config = dict(
    n_layer=20,
    activation='gelu',
    norm='rmsnorm',
)
Each number is 128 + 24 x the weight over its row's rms, rounded and kept within 0 to 255. Layers, rows and columns count from 0. Numbers have three digits each. The size before them is the row's rms in percent of the matrix's.

# layer 10 attention key, 256x192, rms 0.111, rows 99-127, columns 0-191
104:155128103158115097141178111155135139086155152177140082161110108163103112117111113156145133118100115149165172130131126107147111138091126140110135112158146119127112085118151093108139146106123179122142116125088139163108105101101166120120101117159181120145132155127118115117142136122122088163161094092160090163133102142138130144159130140098131163096104114159154133106155100124124101090134079159113104136126132124188111136151107116133132137121164165153090128182148152126093137102127141102135124158144158138127194159136122121120126124097141120169138088106126133113162147134150123114
104:134156104082123153116148118145123176128146123138102118103139148131120174144151142115137119116081105193135095164148071127141122126060097109145158153135071141137099117127112149105107094112160084121107129122099156124108160085153110132160130092136108147099135138129131116135137120105163124136150131141121135107150177120088155119112139142165125105134081106178151174114141154164119121119121101139141151096132136074147113102113128157131110123150131136077134141143119133140115099171129114100150141112163160128084167120145153145163120111155114142174166129094106148116134150110130111125
105:152138111123115166095154091090155125099149110130130126182153156152127104164119132152137136126130180137140171131155138136122123121075112117138132165121162131120118165142092119080097095126146135154150145130145147136182152143117098101143123135097149101160108096127136136086130116105152089099128156134156158112129117124117107115124161109144161129145184135082214119135126128132144161124159083162114138113178150157146157154120116138125155202125121144108146107152126099101128136136171111118119112147138132117098146103136144108129148162125104159161149139157162100118142112127105127123
111:147134088081123141136105130148125159099124126179120151122086129177132158131127168146170120135107157101134113161131080124152104125098101102112106133158156109117133091163124110103132103127081120075141177128117129146131109129101138175122110117179146162080162106116102152169171140124126139119114125140103109108118094158130173138086092100086145156120126098131129112118126140154139154125117158116106116154095156134114125155129128162131128131113138115144121132120097147148129153138113109159091175086131158118086123155121121091159135151116145135149078102145127107180149142131076128127
108:146161138127093147158104135141147140114108142139119099169113127115087111161114153143145136130134072109171145118114132109145114163128114146184141158113105116122128109114099182108112168106089137140116152112132146175113154140130157138118113152124108100108120105104155117190196147092124126160161151143097118176106112136124144173127159160122111104104111114118105142113112105115141143133105157114157164146144191127100160079135140135153139081083089081096114153151167111140132160109158134132131146146122171130118155117154125123135160149108117102160101134160124126118119133112128134129
106:126190098129193125135106120138174170166108147139153154150106102095085071156175151132157142180123097097085140084158148116116106135137084164153091130148104110140131124089114128180095109140096095136142110140137147147139098113086153109147139097146128119144098145118125141143133119147148118098113104102122126113100124112102135120097132123167126108121096161125139118107170123105111154150123122131155123137128111100146139090113137108176156124140101111102108136164107145127148115117091130096112130089133113123142117114121152122065124122125154168137098102133147123155114181102112131118
109:100143132142123103109147106094154142136111110137149170151153129108131134113137089129143144101122102115155138155128164148167107074116081135145100118092118114120064121114112097146133144117136120116116132141122143127100101193079104102135190104086109138152156158155157152144104143096091107127121111125137137152115095128133144160133143130126127125158124096122152132098107092115118103155076119116127168155101128145114118074149090131121178128071131143114124126114113173149128136171121100134102105092090148173163140131148116114121111121105107113121112142124124183160127108089110157111
108:082100104168106133120128134106133160141123134122142102131193137141098121076148119125132181104128143145101170160116148113141123060132139149146119143145141174138133158115095176159093108107134114134116147127109127111125163161184078112158138121127135154173109114097119129099132145122129085116142125132190167109122144129116137131144121124125074119148169152102089105102107124106131145172138159115099069116150141147133143117097127112099115112164128106117138167134114141129093129080134144106133121114118080154147135118130117139097147110129102136102146111120164113118160171099149107142
103:114113165136094159108107132111103113112182128167140127089116148137127166131178128147129133137128134186130123160119156111144145136102091126119089129128082152112143134094123137117151125117102154126090092153102135127140111125065160128095129134155103124124093120139068097167140107133116126085077147122066079132145146139115130114129153125125146176128086076116132105143090161129138135079113148091111108132126148146141103128177109178162123166130150098148107164152140100129127109138109135133147169132127159150113120117146122146134164105115117143097152136150114139135162109141128161140
105:142119110125125136095110158096133134192131145097093139117096104141096140096154189081118171087131164123180089129145101116149165153156086153171150090086122142096148132132132140157099139124129114163147166128118104160086135115109149145097131134156122136130129114155100136114156146144084125113154129127136142106174113151122082117135146114108124143106110180095131129144164101123162144142094129172132113156092149116099136106134103120131120147106116073147127120139124110101143164138104157088140120136123164129165114151136163128135099103145128153165094134105124155125159109113145105105
102:124115116120116073142141141127090115103107131110136098148112143089104128106144118104115152154110136137150105113125101110118102106175127153136112116086128190181094162138101109145131118151100081119120099151122096170153137114168145143090104123133111162091115142113113122101164143127180121152118119108120170137141125111128121134147132128121130127149098132126144114182100137146117111126142123111125112111144110122114078114071182150097131158119145115127076121118151109157113107151147101088108080154117149104108152098112073123099145112103163146144077133142136085094132107177146114123
103:154159128137104127089142168151106122078139083138127139125138089135150075138148149100126171167119137109167134096142104115090153120179132089100167104137133152132125111164135113143092146116087089116136110142119134138108143114095092110127107148143074097098138104116159122135148174148099124093148105068108140120137135093112155160112154135141149148123145159087116100123123138183091166118096111132115151098121136166103094138104121146131167102130120124150171095115099102131118123112099160137134132129174143113099136115104129123109141104145120141113128150144101135119128125088117107188
110:107104116115145050134093173084122165130100163101105111144114135176091134146119125109102123109084140131123136121102142182120146140165149153143131127146129160129107151111131130105134104121117106149113121129070133126169145123158142128110141147127142170191148119123122105155138142153168134093148116088080133106155148103142105175129127088120114157150182148123150164094129146136145147079109102122117150123103150136142132127165119091155086112140158133090128113084160114180152146133154128138135084145149136104106128113139129125112110130122104142116142115095134095126139138081137164133
108:138142124158107124113100082103122095129139104140137208147132098121128098148122131115093055154138105137112117149169133120115123128156163143131119110085107110088105148150171098134155119078120152101173124109083108154085151133128106130134140101139153121152111145063103116132145121147124127155140093125095120139144167160099164118136127121081147127135102150134143135145122153127102110158119077124126138128133134110114156132112168095100138129107105131139147107114112073137118126159170113121149159132184147143095114119116111130147159124176120135092160127087116097115125116154102091129
103:076132117113124123123156180125130130116116120083154127098100066124080125124119110121150106142148124105104089143123172159111152138105089106130137190152154179138096105143103109117160144101179165103130145083113123181131098120122143117139132154132120117089083111136121156114118128126124145126087112150092143128150141130085154143145136131144149135122137117127087145112080111147143138165075140123122122110118115134136153160152169140072137100133151110145128158163134139111166146129071112121109154135121167139121138183166149168128114131112138163138125116123152115139157128122091145129
101:137110172164118098073133174121112137129097134158149093103179152183112188124146178118110095123119101096143113107124150111149138130141147121104121149128177105131136115099147084139146124184130136137131144124099086155122156113108129122166122084096120114118160106127124083113129130135127103145160191115138156100127142139092156092140119124139107149101099173116139100103124138108111110115171168159109149082125131104164126106124133099117153111137155113103158136141167094137108115142148115097151155155122102131132159088115103121134143153118133101114123127112102147157079106131139143131
107:137080116149136128125134105157149129160131109116099125108070106115130154149080116114110119104157129148108141078127075123134124148143109099121127141101122112087138102102136080140114068126066151141162130121102132156099098135109114121131138144074122113143173140124114125095139116146158130118146150109119149144136137123113108146131109164141131124098145156133163105119132116144118110150124160108105115137119100150102125136090124159108173069114126159089161129108123100133155170157159138134079139115094132149125107116149125187115119144171134141108129144133121106116059166159161149176
105:130096139154127155104147149167137149110089084136105154119130138140109147173109128115142085115139157128126128115125130121101129137137097150102139103111129126136179139117128093162187158139100120104149159150075173126145175185142109106100137160092148135129106137127155203115166126120119162118116123168111107115121114128131159097147119091150148120123126123099157148148093107149144158116128081091110135116123114123132124113156131172104136103146119089128101134179092142069164098127123122154090109114127145117134157080136137084147126160090132098131139152123103115146108125097140113132
108:106113140127119137134127115139107140138108134121097201107078124135134104143132102078145139136150149108145087145129104137149112150133194143152131117113124143104061131080079166145160084152116147155148142124156134143122174154110107143131084161164117139097160185120132121141125147120123118131157121126136133117141109102128148113137132115136159109145077158131111141104164145131093113119072127119106110100118147122132155103166100132105149130124092119133150140112162108124124109133137079121164125112136085153118120123134091162173151158102104127177174119143137127110134162157156099157
101:124122096140124099129114156122116151103125100122170142095127110147148127120147127178125090151116110138133129122137142173154148148124092135136142182141114136097161128137125093141116167157110115102100161089151148112090127133134122099127073141127121137118127135153127107103108115123156190145108095086157086127121138161146134120109110096148124154108099164106163106084132125114122130120120143155145090144118124138071108149133147153098102160130160134041111122160155110153139146159142114143134102136112132087132104081097109110099155112100055144150133127113093162143150131147137139117
107:151125145186163128122092144149157122115155142125122130061152126148139144133098114135152127124101114131128132134150144159138117133082162096097116150107116118112133154124098094155145134142123143118133159168106136124122135109130085120137164101162142107078132125159109121117159136151186152171144172093095133104140123133177177137144115137123129139166132147144111085127107128118172153147135106128128130143105144140138141100130109142137083109111079132108159072134094141146127146133154116098141133125142172125112179136177141101095126140139145165170183123141133113080125136097140180104
109:163144183167125164149139109166135101123121114117124122127149122147128144140145150129137130158108125139084124127122163123142169095148160159168115113103136131143133103149133102160138101123101097119117131101120174087133122119126101114098163165142105080082183142108130103100164126125127082121133110146144163178097112177118112136163098134143114193099145102152155120147169133141086094154128144128110116076152132114136078130166126135131144119163128120134148145162122111127144144090156097100133108157129124109102135141145184113130122149133121112127143158143141113156127089086084126105
105:130154111151127136142108119101125098120151180125098145121093165159125108093108162142101106132120115162134129108116134162156152104127123115153120169094134116141144133094178132128170157134120126110156134127143085133139101115133112112126100166155143130132138127109092126169140127171131125117125111139119132111119110092111077127139118133172085112133138157093127117132145060105144086163135126119156158144128168095136140092148157128139151147184150133094176117096107176093144118129112088149178165140132102155089159130122132161094120160106149165172142163122127131165143138140104091121
108:134147158124138099127153136143179105139169149141149094101177141145163157117123123170122106135155099149170099134163133143151085127141137111130162128104077126111138075130128117144074121113095136134165116123138109112098117121143124122179123121087136146152114139128140132173164123100104123091103113133170189121127111118122139118126155069137141116085188096160092160095098157142157172138147112092113132137128115136141142090136144105100128116129136123112149077171139126124151180154144129104116132137153102149128108097090146102166107147103115113144117126157126100122106133130127128124
111:115188133161144118154137179116152146171184160134153117150117118095091107103099134158104146090104128146147162116136128094128162139122145133112101130127141104113121157114085092152108143137139108118116151090107113104158165160128110074104120151152081119093152157128168112110120111138096122091120160157117093064136141156099143129163117133119108135139164112137131143125114120141145136136151147130089125134148142138116096114127162132134126170170198165133134169128144088139144073125152125112115112122134165152137097151109139154184130113123122124126138163105117111115116123150154124156
102:108098102144110116157088097108099110146151169126114097109123097132115116130155130149142143104113090149142128148149119116124157120152119054133146132084089115160101144132146128112121203150106112138145101176124108108118146140140107141101172169169136108112156131138115103133121132124119095145087102133098114097081150097109146116130084127110131111127144161156146124132114135087115138139092139121143077135106130157185165158144081110148169167155146174146096141149140118093137117135151146093067124161132143141106145118119136117130102101110124132161163148128117137124117116131150158112
110:110134071136140177144097092118144129119146106151140160153152137117126123114096113110133112128188105164093170119131135132111187118119087143139149120100095139111148153139150127155117129107156110135122098139105092171128126128164122149139089103166118139157112102142102132144100133188134168097115133138143098123109126119159118122170130141140172152098115110140135103127169133165102138158093134135072159148117177098142129143125130074123136132120190110123114159133145197111149173141112111114097127146168130103144116107139136113150150119140170145139116131100098123130135112099162124123
109:159148138107155100126164169117088138135142135138140144110123152119157124129106137133166193090160136127117110128130140140109129172108127146095155087109139107103088126119111139143143077152111136091153114106107131142127123142124119124157155107108138084131113130114117155132135181125084116107109085133080119136162097142107177111177081140098140161100129108118110082117092070133132111129129170158113175140128125166112131171120114129089098132129080152132115149128147123130129140096106098117105119157115103072111128105120153125106130117135131158153164174113103147149146098137106155143
100:147128119109083119140110148130129124109101124097135151155116127151104119092141139131099100116162118098130093109166152172142113148118101119084101085099069124138132158107167142129159112159095166159114126110154113148111174123117119158101161152151100119147121124169124153104168150153120109141104164063143142112124105159149112093131143145148136134120126134174096088145127100129095113133128140152129166137147126123132120129090139148113103149098075164139134110108080166130127150140074136145144135110106159128108117138121093163181115113099133134146123110192122107123128139110157102093
# layer 10 attention query, 256x192, rms 0.109, rows 100-127, columns 0-191
106:138080144118159130125166084148080175117130148129128107070139106124123181110103137169118130113099114154090140130130108143163175193106168144116110170123080103095117128115109113103127114126116114168147135162137149162136124142160130108148124127108145116095135144125140102107150096085143135151099138079123193095123151117144139147143161147159132118116146099120102145098127125120156093118101113112119166111127097102151117085101114140125101115158091133111128153110167132109135146148123126093104102120111162122169119130114130144126131126140123109157163108083094150120135123186137125152
105:103155121131113124106162110178158129086127127140151121080167105118116134124149085100147175170142162141144141139134080110152093114160148107111093116106140159150161107111154138116129127095111139104135102142162135130170124146139149100113142179162103126156159128082170135177165103137119138147112169134165138112145127138128127091110119129147111129051126145149165160125135134141165092127111119152158106141114138075146125153145095165137126160122115132121099151128118140157149128106146105125067133145141123120106146130111125116151133114151125114150159134150149139105161145052110127133
110:146111112127141172183102112108134162179131120110094164147171157138160105140083106165107136147128148144139127110160148157167137132130110130145156134118152129147155098104121159142169146128152151139085087127129103128116134122085106089160101133130149180137125143175150106133117149117128095120155118137156172117118130135101110139095112145145129127136154097136117148073126107151134115114126098121176186145115097151080129091112134120156131133118146127129127159133139110148151142174038134120120164113106127129126158080119099113125128128127157117169147116155119145158148125125096118094
112:190114113115130122131126114130082150126113174120129092136125117099135104148119117086132152161134106087111115119117130129114139127160105108137138109123113109150154087110085160121121140114163101163179101140149124112135125085106106120152132156149106093075156157122109137134142103119135112159158179118120115100069136160153133166146106123145124124146143146139126135127137104121132111134128159100112135153116151156115126083143093107183124099118082074118138141135125141149132148123090101154124132110141130116158117115190112176109134187138131120136142080123147189137166085104094132138
103:120137136122149121114116111132189146117146097136131145111174135107153142130104165081115138107120117111118090076081117105158103161082157143175143149148138143122108106148154114155149147146109122120120122086119137177173150164157112119093150133167163161090128164114106131113114128126146146136096110103162124134098130110105122129128122123128082069127102167114132109140139126138168155159158152109115136125121112132133094047150132148154167159090143146100132111137129148136157143101113111119147126155139131147097161172149149134099106149099152112132115162143152134141104091100098148133
113:126130175106111142110129104150133142101117150113158140144162168145140122167148123114146142104129132111123150144140164119104124131156113174126109099121082098087125160106122147165104177094117116149171112150118150160171128145165105125166157130129121138190130133151112141146124118168126143126120115178086078180105101111136121122142182131117152091143121170128143149137124145119158158116085156141114146137120164128128102084106130095168134151097132142117087140155144121130108097154102099102150118123096079169146150158127141131107128078126120087131121108129133148153097154142140162117
106:115124144132124135115082110184139121136115147103148097136151115142118121083156110132159077120087136109190141158120159109158158122139136093140063096121184117137145137119157101104155110100154151120144128113175124137148137124174143122138154177133135140115113151149139128130140092116112102110127097130137146142160152153155164148122119167112149142141121147133118150166128139104163139129141136111121104143071172088145097142120142140115132177142130126086155166159111109102126124107173169096151088144173128150120124146121133130140127095123124126162085161120146113099147160146142085156
108:110109100088105150121136109076118111138098098093145163098078098146146105103122130090121093105092123110146149139163126112137145121125134137111164150097137100092173126123128145122103151155168143139118130144110128089129168131110112126099109133104155128150126152163120076118168113117103093140105166143067156136088128112088102166090116127170126133135133117138122137120140114162127124110125128134136095079153065138133131153106141133127118100119125166153112150076138125078112162157129104146109113151152104118124161170176120167128115124114090170110165128130139140168141140123126105124
101:142103182113133086163102103114112120121126132111097108088124142167133108126138123103095129120134149116115137132134088140168116142164114123112131124096107145133121102110076147127140109127180148154098140108137078126131071145121147132126142124116162153163151146156120138149128126089126131137105116102092158117153120131104162093139131137083099165129109143141108147082164095085122118122127104103085100155162127102114096133169129156144141099091148093152118108110093112117121181140162139139140087111145185105132115118138183126148129097160123102113117118150134163151145188129123117161
104:099106122175137128134082146131123181161136091114126119136132097120152127118158107127173135088106139082147134100103160119114121136111123149121150117152109178131146145177152095136122126167092123140120092113134131156101091115157132106130148083141113143096138160105159166147146155109125124125183099066080168146109120124126098093159100122111155127119122110174161092121116164136163157115121117114139118146123116157124122194178130133135131119154150145119150131134166114144138147085171092093121117118126127133139162123145165125116125104148125143168172114121131131110126127154179140138
105:117123160140109136186096113154113143111113113105098144122152141129089119165139133130091144146163159116127114085147122113136161164095095090121106082125136140119116097146167118157083106108125159094149178113073158102131092119123118142134141125132186112114117134113074119154160157131143090112137213107146127166138099118130135125141077142155123126112145104122163096105118107086154133123127113140127137134111121158099104121101144128134125131148132150148096116088136092107093127099140136168129119126149162113111157118101185166155141134124116157148133100169163108111118130133133119141
110:111139113108128098114126121120153166159147167121111098177106108110145124126110056162106133110116104088149161145139131178159123134144124084104113140144128073137072156141137158115106144111161121143138094177116132130130105114124095135111166146139140152156198095107163156134130106155180122119152133128074132128150146145126138138136143146166111138155118098134165079160133125111132148120145127147119117129125095124107127153172155111070126118148129112122103140108156129130161159113126175128120144152119166093102151132109164148106116161167120113123136138111151089097130142111165138136
111:126119167079159099127123130127102112163128125159147154107177144109139170156120133132098165141129119127194158094115102103097128136097144108111085147136137144130142126166134116170157091150084147089128129125070117120126142108107115142141147150146124130110147108105152122114109175161151123140110143137126149135153137146156134110129131107120156140115092144105113125119139157153098156142063159100145105117179198112136147128134132131152152077101128149137139141143145135112114157103166119141103126127173139110069106125125123119118150141085138127104188086121100171144110113144138114113
108:118127121094163147146109141109119144147091113118173135116154156175105146149150108128158119159126123145110103149138155093066116130134140114132115132100107167138144085113098112108167162123157105151100189107129120127118107104121131082162128171135154106147124112122147106094104146122146137124099151049109102144094146185102111139177135145152155118175145119142151136142139101124169130106150153102146147127118117116168191139140110133151164141123154142120147133106131122140146145140136152117129135098068157085108145155121158132111152122155101112109130164139127137168093124151132133131
097:131113121123122147155132152169121105114150111150117115153128114132132116169067130145111124137134156098123111112143109121110147116123118158117119170109118119164126114130148106094124072173120156121095129133127127157142103111143128133104185150133148100081134178141101150114119141126141103126115114107083086132085143100104134111127125082107186173129119077173142092105137130118120115118116124141134128081149168121120109124127109127092142169145096083146108145156102117113124112147080128163116171154164117107119136137123134117148090139113068109132179166098122138103150144171148085141
105:101102137142145110104119134115163156165133103174111102142121135083131118142113119090140122133149131130178133098137107168074140128098115093108127128087092169141099132100101135169097140128132121165144073129073137156142119092087148139120185137102109143102134128123100113125178152130160134132116085130129103135115149085103097124121117183097117134149133174109096139163105130114128109171167118121122138109151166085117106106106122110087129158121109131125129116140120129157141117126138089129143155147087173124104100150115129135152139160076144118097136104118105118110148142115157146161
108:114139146200078120134131114134074143140124138125137164130107122118150131104116115116172137166163131137125120138138113144132097100182103129100154121100124126131119098124114099096140132145085097089163144103116152121158197144098102141145096151114147158100139114132106101086144071145142124129147125107109180128166135130079180121114095085153147164143132135145129119129117118116141149085145145112115170158193112125129132131120129118168141115115139123124093121102124147129101089145105151112121115083133114136142166125126115136114108113073166156133142129181119102130102115129158137117
108:160113135078136127155170138115094130133148158141131109110148094136136138165098119119119154164109096132146128124137128135127119134125132152167144125137114192119074166120136159103128142137137110144086130116142166091095126128108139134145132149118140146132137152155126156087114152140144160124141176119159167140133125120185110070136095154101096140153121124114112103180141167080166145102145123112134123159128134165107134130104158127147141126072134146152134174137113131120145123156188123109175104141170119129148168102136074114159130106123118135157132124136144121072130154184124138139
106:133153113154120103116108137099159143140106152159070196132082143134131133143140099148103103107098155096100093127128087125110139142181117098110121118127122165116115124096132105124128147148116165138104135128158138133138107126154144140104135156106144154135153144157106119129124130121117131148127108147091107125102105105171142187156157145105137121109095102170105159107125111153135143069129164138170157094148122088132158105120154090140112085136161107116129091189132145143097119121129143141098189125108156135144152177116126103137182130137130114140157143114148153120162117145158113113
111:124120093132188147140153155178150150099086144122121150103091150121137115164053130183103114116139140120144127133125176151146096170136122103069122139123113135160146099141099134132179135154146148149149132140132112135131105125121073114115154147117172135151088133139139091135112093162123142135168140108148106147125079148124110099166112109120138133167130148136157153152153153116114115136118118087117135101137163146122112139118141188118071086109103138126126087138132133136133114118097118116078109125103150113145095158160141136139111129085126134134145134128118111114171156085119140112
111:123112144191165135146136162158151078117088122125138163143145177152138125152155107095152142105127140132122158139136098108087139145098132159105130148121152133155126103162157078084117125078129118143097135169117165116103124149109170114115117124177126127123174126091164172116109122116131105098139107154140148133087138150108151109147125130133156140139137133097152137140142100110136126133124104157090115099151150107126087178069118077143117107117133128125099130193134147145119078099110128153128129135159150148121121154127157149134133119110159129137112121089096100143105111128082162126
105:106180121136150117128127154146146124109101148149125143117111137132110155141118166162100101137148154163114089132086131137127130143107169128131135143163143118097173131082134142087166166139148102143131096128159106091091125110115146139140117147088079142167146122079098115163126144135116110125065109094107130143100123107142085122119117130109122155135101107107101140084121085113134198142099145106114082125125140105101133122157153094101105104121156141092097133128117129174149152126161121128142115143099138100127162077147116168119100121128096135143142107108123067157103139139138122146
107:118133164169148143140143120099081110124155119128158099183133124133095129139094111130110090159167103140087131165133127134156106151112100093082095095130143107118136105183122125112104139152123130119138155119175145122127113151098098151136135113129139143128166126124126141152119067096137114164124101162147082082113184106110109144159153120135148136163121155136091122134158144196154141132144123123125112132110165098126129139157098121156166148120131117128130112120109094128115147115131114130142108190153124113135144140085135174109103138144130085169126108181092121097143101113125106120
111:124136110153157119179147116109140102099147136109155111136128119118094139125109142126116126131140108096165169094115132125157125083141118103143125084102101156129162172099091118131103105093105156124114143133133132143119124148119109142133102165135097107132156126161163123149134129121121126187112113113118079095108149122110187123145076189135143157091134129076119099173089115087160129105100164116156128145138117125141088178113113113122101096125188145117147112116137115160161121109125105119114119163119113081106095111135148117134107081127114097130116120088142125146101138166127096112
104:102148125131171090164163168118114119148135103153117133094158095149131125138141097122142140099108085128136123150156176187165171105152123106160125113085126159090160147104110138114110140127136146106135147176160133144120122108132173154099104109124138149139123119106151096148117087121136120125098109143104082156152105091122122119142100131132120136102090152101156110129146162119103163155072126136115110117122097131171120155123096124101148085097178168135132127138151109138123110124097155164152099123124142155183151135171110151135145151096143158160110126101128126087131113103144134155
111:107141119114122102126104086126169152131129121144185127140144121168104148127170150148130175142138121150158123134138125139197172111126096124136114110105133160137105154134153105107142143116121095118098105122090075128087133121147087142089122132108112144138124074166149127103143140123123124124077089114122132142119084183139130132137104130147171116101115131133111126078146152154154164126108138114095141138159141100109133115105163140127146134150155105168101106106135155185114144116171075145113124102161142142134087155136133123104111111169139194123096135124087102128125144119124127136
108:106106146120125139140125132175108105107096100148168105094119159191151069136131121131140151097154121124181155114109119114129159098174146138109116113134168148123092096132108121150095111078151169188154111125152115107132128146144091106127141155138173144195100128113111118117132157146132104136135079106127107127138120152135133143146101140121112136136111151195117135171106124111160119134104105106120151144134117137114167138119151125105107159146104129099112162094156159134142103111109122160106194112114075156102140119113116124139141111138085123130112126124134118135126095116145177107
100:135162139091120140117086128118149140137085139139129140122096115112156174116090150134121109110159127131137149138094140122147117120132112132098137138154116102135105084066112152145166150099127113146124104128139098171106147121158153152064123120163133083113085142153086151093099144136116119096141073119114133120147116105127120103151146139155110143106152170185144139114101123098088112114128125122104139136123179164103129157096115107120160109079136143170115139135135131097105143111150099084124099114156156116127123155126093114147133105165119181161166131187135123111135116150162128139
# layer 10 attention value, 256x192, rms 0.13, rows 64-71, columns 0-191
095:155160082154111160132148138141146121142109120160144191092128150153152084098103102121085125086149132131116100155110159138131120127133135128130129103100128155114165128102105135123095132100106131120102114133158153178134147125120173131130117143155135120108160100106159091161116133108111115117166153109163132101110177161110121143159156130128094114145175110134159147116137113145150117163128157153183132107113098127148152083159094147113152135125118109106133107127151140172115080133109095112090149086120105120146123099153162136142098123127148129126107133122127127180048130131108086135
097:139159145108133157129163137149108120156109147134165130152110126165137149156074142090118156160124136150104102153114146160122172155150136124112125111108125135135134056139120134136113158094110116126117128115112138106169157096146137111137146185165142143102150154137145118151127150099168140100154116072186104100109105115088151091093138094127157132134129122112148128181131118156142112121139140109156151093137106123122060157095159099143129174132117175097126105192172105132112147154129141130145129117124122132113118113151123089146127174149121151128150102097108132137122146114130107108
098:142145112153149122138101143126118163081121119135112115150124115150133139108162147102121131131150119141121136097114127122140086114083137142120116132151184134117181130141147107147181088126135151138085075136120152152114121147138095086150125091140124144114126148138131136143110107128111118147116172149092145102092166104167137143104157158106171121131121127107126138105135135143109163137138168145133123121136155114106147136118084091173134106147127125148128115156121089119150168144142166126141156100137182142089155118127180104128167112139135195124089169085143125134108179086137160174
094:169169096126142175134092148127112075146167155111147117117133080145125111113129118104138149130142128138136149138143136168128134129136114102127137092171132145145140079122136122095133148140124152109157139125139155103152145103120141118118110148133114166136141153137165129148137131131099108145113105139143144121100119045149137106129143137103077139134112113176145088111147124115139145076148113089098130168120085132146097134119159150159128139158113133097153177126148143131141150137180117115112162164106129162131064129190091119099122111103171162112131155163169101124110124131146102108
094:132117080090107122179094144142073144156115101091085142111134109155132130133189167152135127155183095114103151114145123074141104115126138135119123123115126114092088142127145092141137122174144137140138094123162074080135110133117111118110152139123116109142140141115152136168125123092151151159141091119131150150110168129104124119163121107138143139121091121137138136122153146124104061116148108128133115154126116128118140176093159131151116094144121135170127125129138141113099112179120137144157152093092142128115111128100126108139146102198135153128126080136088129128193133121146136122
098:115127116133162141113095106145104118146114123111166167116127174098139117115095153094138122092118155177095111114089140107133178143121125136139104092131144126118088156105134146122128107080151163140104142134091136146154128135172120135146154135132134102100132117130130152129116165124106130147124142054124190115133113111155142099141169138163133129113134109124134109128125115060132099095108099106152104178106173079106128121113112132123146182152112113141101102133114106133115099116143117125116136133133148129051153170088103146162125151148134167107129136175086137113115121130127151123
092:087122137135091175158113143084086170113153101157103120128143125109118117156129166104132114140145164134105116112145155129088093141164142104135124153121126159145121145140078097141125163126115117134146106138139141166153130113131122096122102043151140113120158133115105165114112131162136095122145201118102103148090116143117109113114154163142096133141169130131130128172160141119108131148123140114111141138166109156128128138162113127170146144141097159132174137113107098114128070131148144148131130113171155123094144115157097109104091174146126155111110155147118090157089113143129146100
106:064152118139148121124136137114132113154168122129161117128112162088115135133091112138142166179089114125189144151139156109123131157155136148139145126092144121097095139145156144150143141116153140137182107166133083132129148123129121150153056186125111145128106118123132135160122109134113091136136129149102110130087129135125122140132164097143183120144136150110144116162123162151180131133105140147105156130098101134120145146160094184167129120141133117134116087099118107156133145129138088162112086110118128127103144137147068152128112166193137150127118150100128158136133118148142116152
# layer 10 attention output (transposed), 256x192, rms 0.0968, rows 64-71, columns 0-191
095:129153147126121158147135151120118133086106121083156115143111127104145118139113187134159117110124137094146166172130093118122182112073138149107118143128168132147142114127103089117136118114108114127157135156105152093150101150111166129123125103098118143167085197146126104098152098133120099076131134087159130169098104118099155164105114143164120080135140142154156147105103098168108106159150149103102120140140122109140145142098124133162100121131101138125128113119108130136125149086123142128096116134158171130097131127104122152153165170125123105176108129144153115144170129096091151159
096:139127140135142108105153124153182179108114135127135135138145127083095088117135158138123123123119136160121096147143150103160186083123117114091135127152142108095118144122133113134145087105112121148166130124094106139142135119151098111133117131128131074110135099111150098108151107144118117136080158184127131137073136155119098160125119124142152185113176133125137157100140124106121157140078105122123143101154129133151147112108124121131101082168200111117151085103171102092184129109136166119107104115167130123118133080111144106142100140150134122093103112158139116158124098137128130150
099:118141094104081155108157087132134131088089116147094133123124141125117106126148105149123117132143130142122101113130157163115128138162111148131145093166139103119094142103130154125094149141116092121143156119116132138109101102125157116111132127103123117161123132148160143129074172115128159105178094127158162146125089159146182146133136115141122153167107112155140110181114106114165111112119137103091128086099117118101165150081153131105135133055117158141113127122149152132128110147112122125173119115178117141155113141119068152136098165101112147162137117170184146146155108093143123120
092:126136132081111098137157095158122126113131106136098109135157148134133180152161158139103118125134160131155160144091126102081155119178146138116117139118132113176147117119132137199073149127102127109160121127126139131090150136136106165164138140140127100117176121110103160117108124140107108119132146084082115111129174148116113169144105112138145153138121158097165140120119110122116134160122145126147168091120131114135163128138110106102164126186112162183078110130152109117170101122156126133104096108100146121152104110115171145110113128121132099136096113112146071092123135129108096103
092:107119138093129149141149094072148154098107102138102110108129123115119121164115113117132096099123144165097094065121115140108092175110105132149118100087125151134125088169119127132126127158111130151095173097104134126123127100110171152139124121077111131111130120089098132152096106117080127152142125169087134108164112150147105125089130141084140137124128112105098088135128123121145163117071126166152145113092119179139140111135109105136134125146131110138119105148135146120142174141147092131136084164156115125161159141140104134153079153163143107089120125109109128126143168117141180146
099:139136122132137132125163117175124121095140089140120140158127089114093142096137140119086088152122120096121136119129117149179131105123090117116134093122136149136110102179140129126095118143099137119114146157114127113132146128107075099145112091131120130136109117086102106127136073118150128159122176154123103154131106122122140131155130170113130140139121082103112124109110147174127162132140134146095183120184137145139122145142163098165090122117080155120175145155104127112134104116086091070099142084151105097182110115172151110131141118156133159128140116106167131119155116093088122120
088:161164097143125159125117111149133093140150116142116112126107083118158110116100126140091080131083130140116097160083157134159104127141137159147055130102129108115139127109095169135138099144111160142129113116135110131143092110116113134119165156088139120124152126138124105140087128143170118124129140110110139144138125085143182151133070146114121139157109125160142155079129115135132120136119156136154116121136159114117120152096171141154143124116100128177106112095126095095135176145102092074156133132103128153153167156089166115118085124151141097154113129163094118134123144150089170139
102:140118129196101131096092106107147095147166124148127154167105124143130101091173121132123095105154094206163114147100115145151115114141147137114165119101147108146156068121153135100133107138137147098119166099130141133124169142117169116125152072084144132139102144168113130112128115085121123140115112089139144125168133080120147135102141116106160150106148132149174102122134086141119128104145097088115089103171131147152126150133121098115102114134110151142123110155135108129121124118107137137111136135128132168095149144130151093119107133072164111103147113130110105139145069134106123145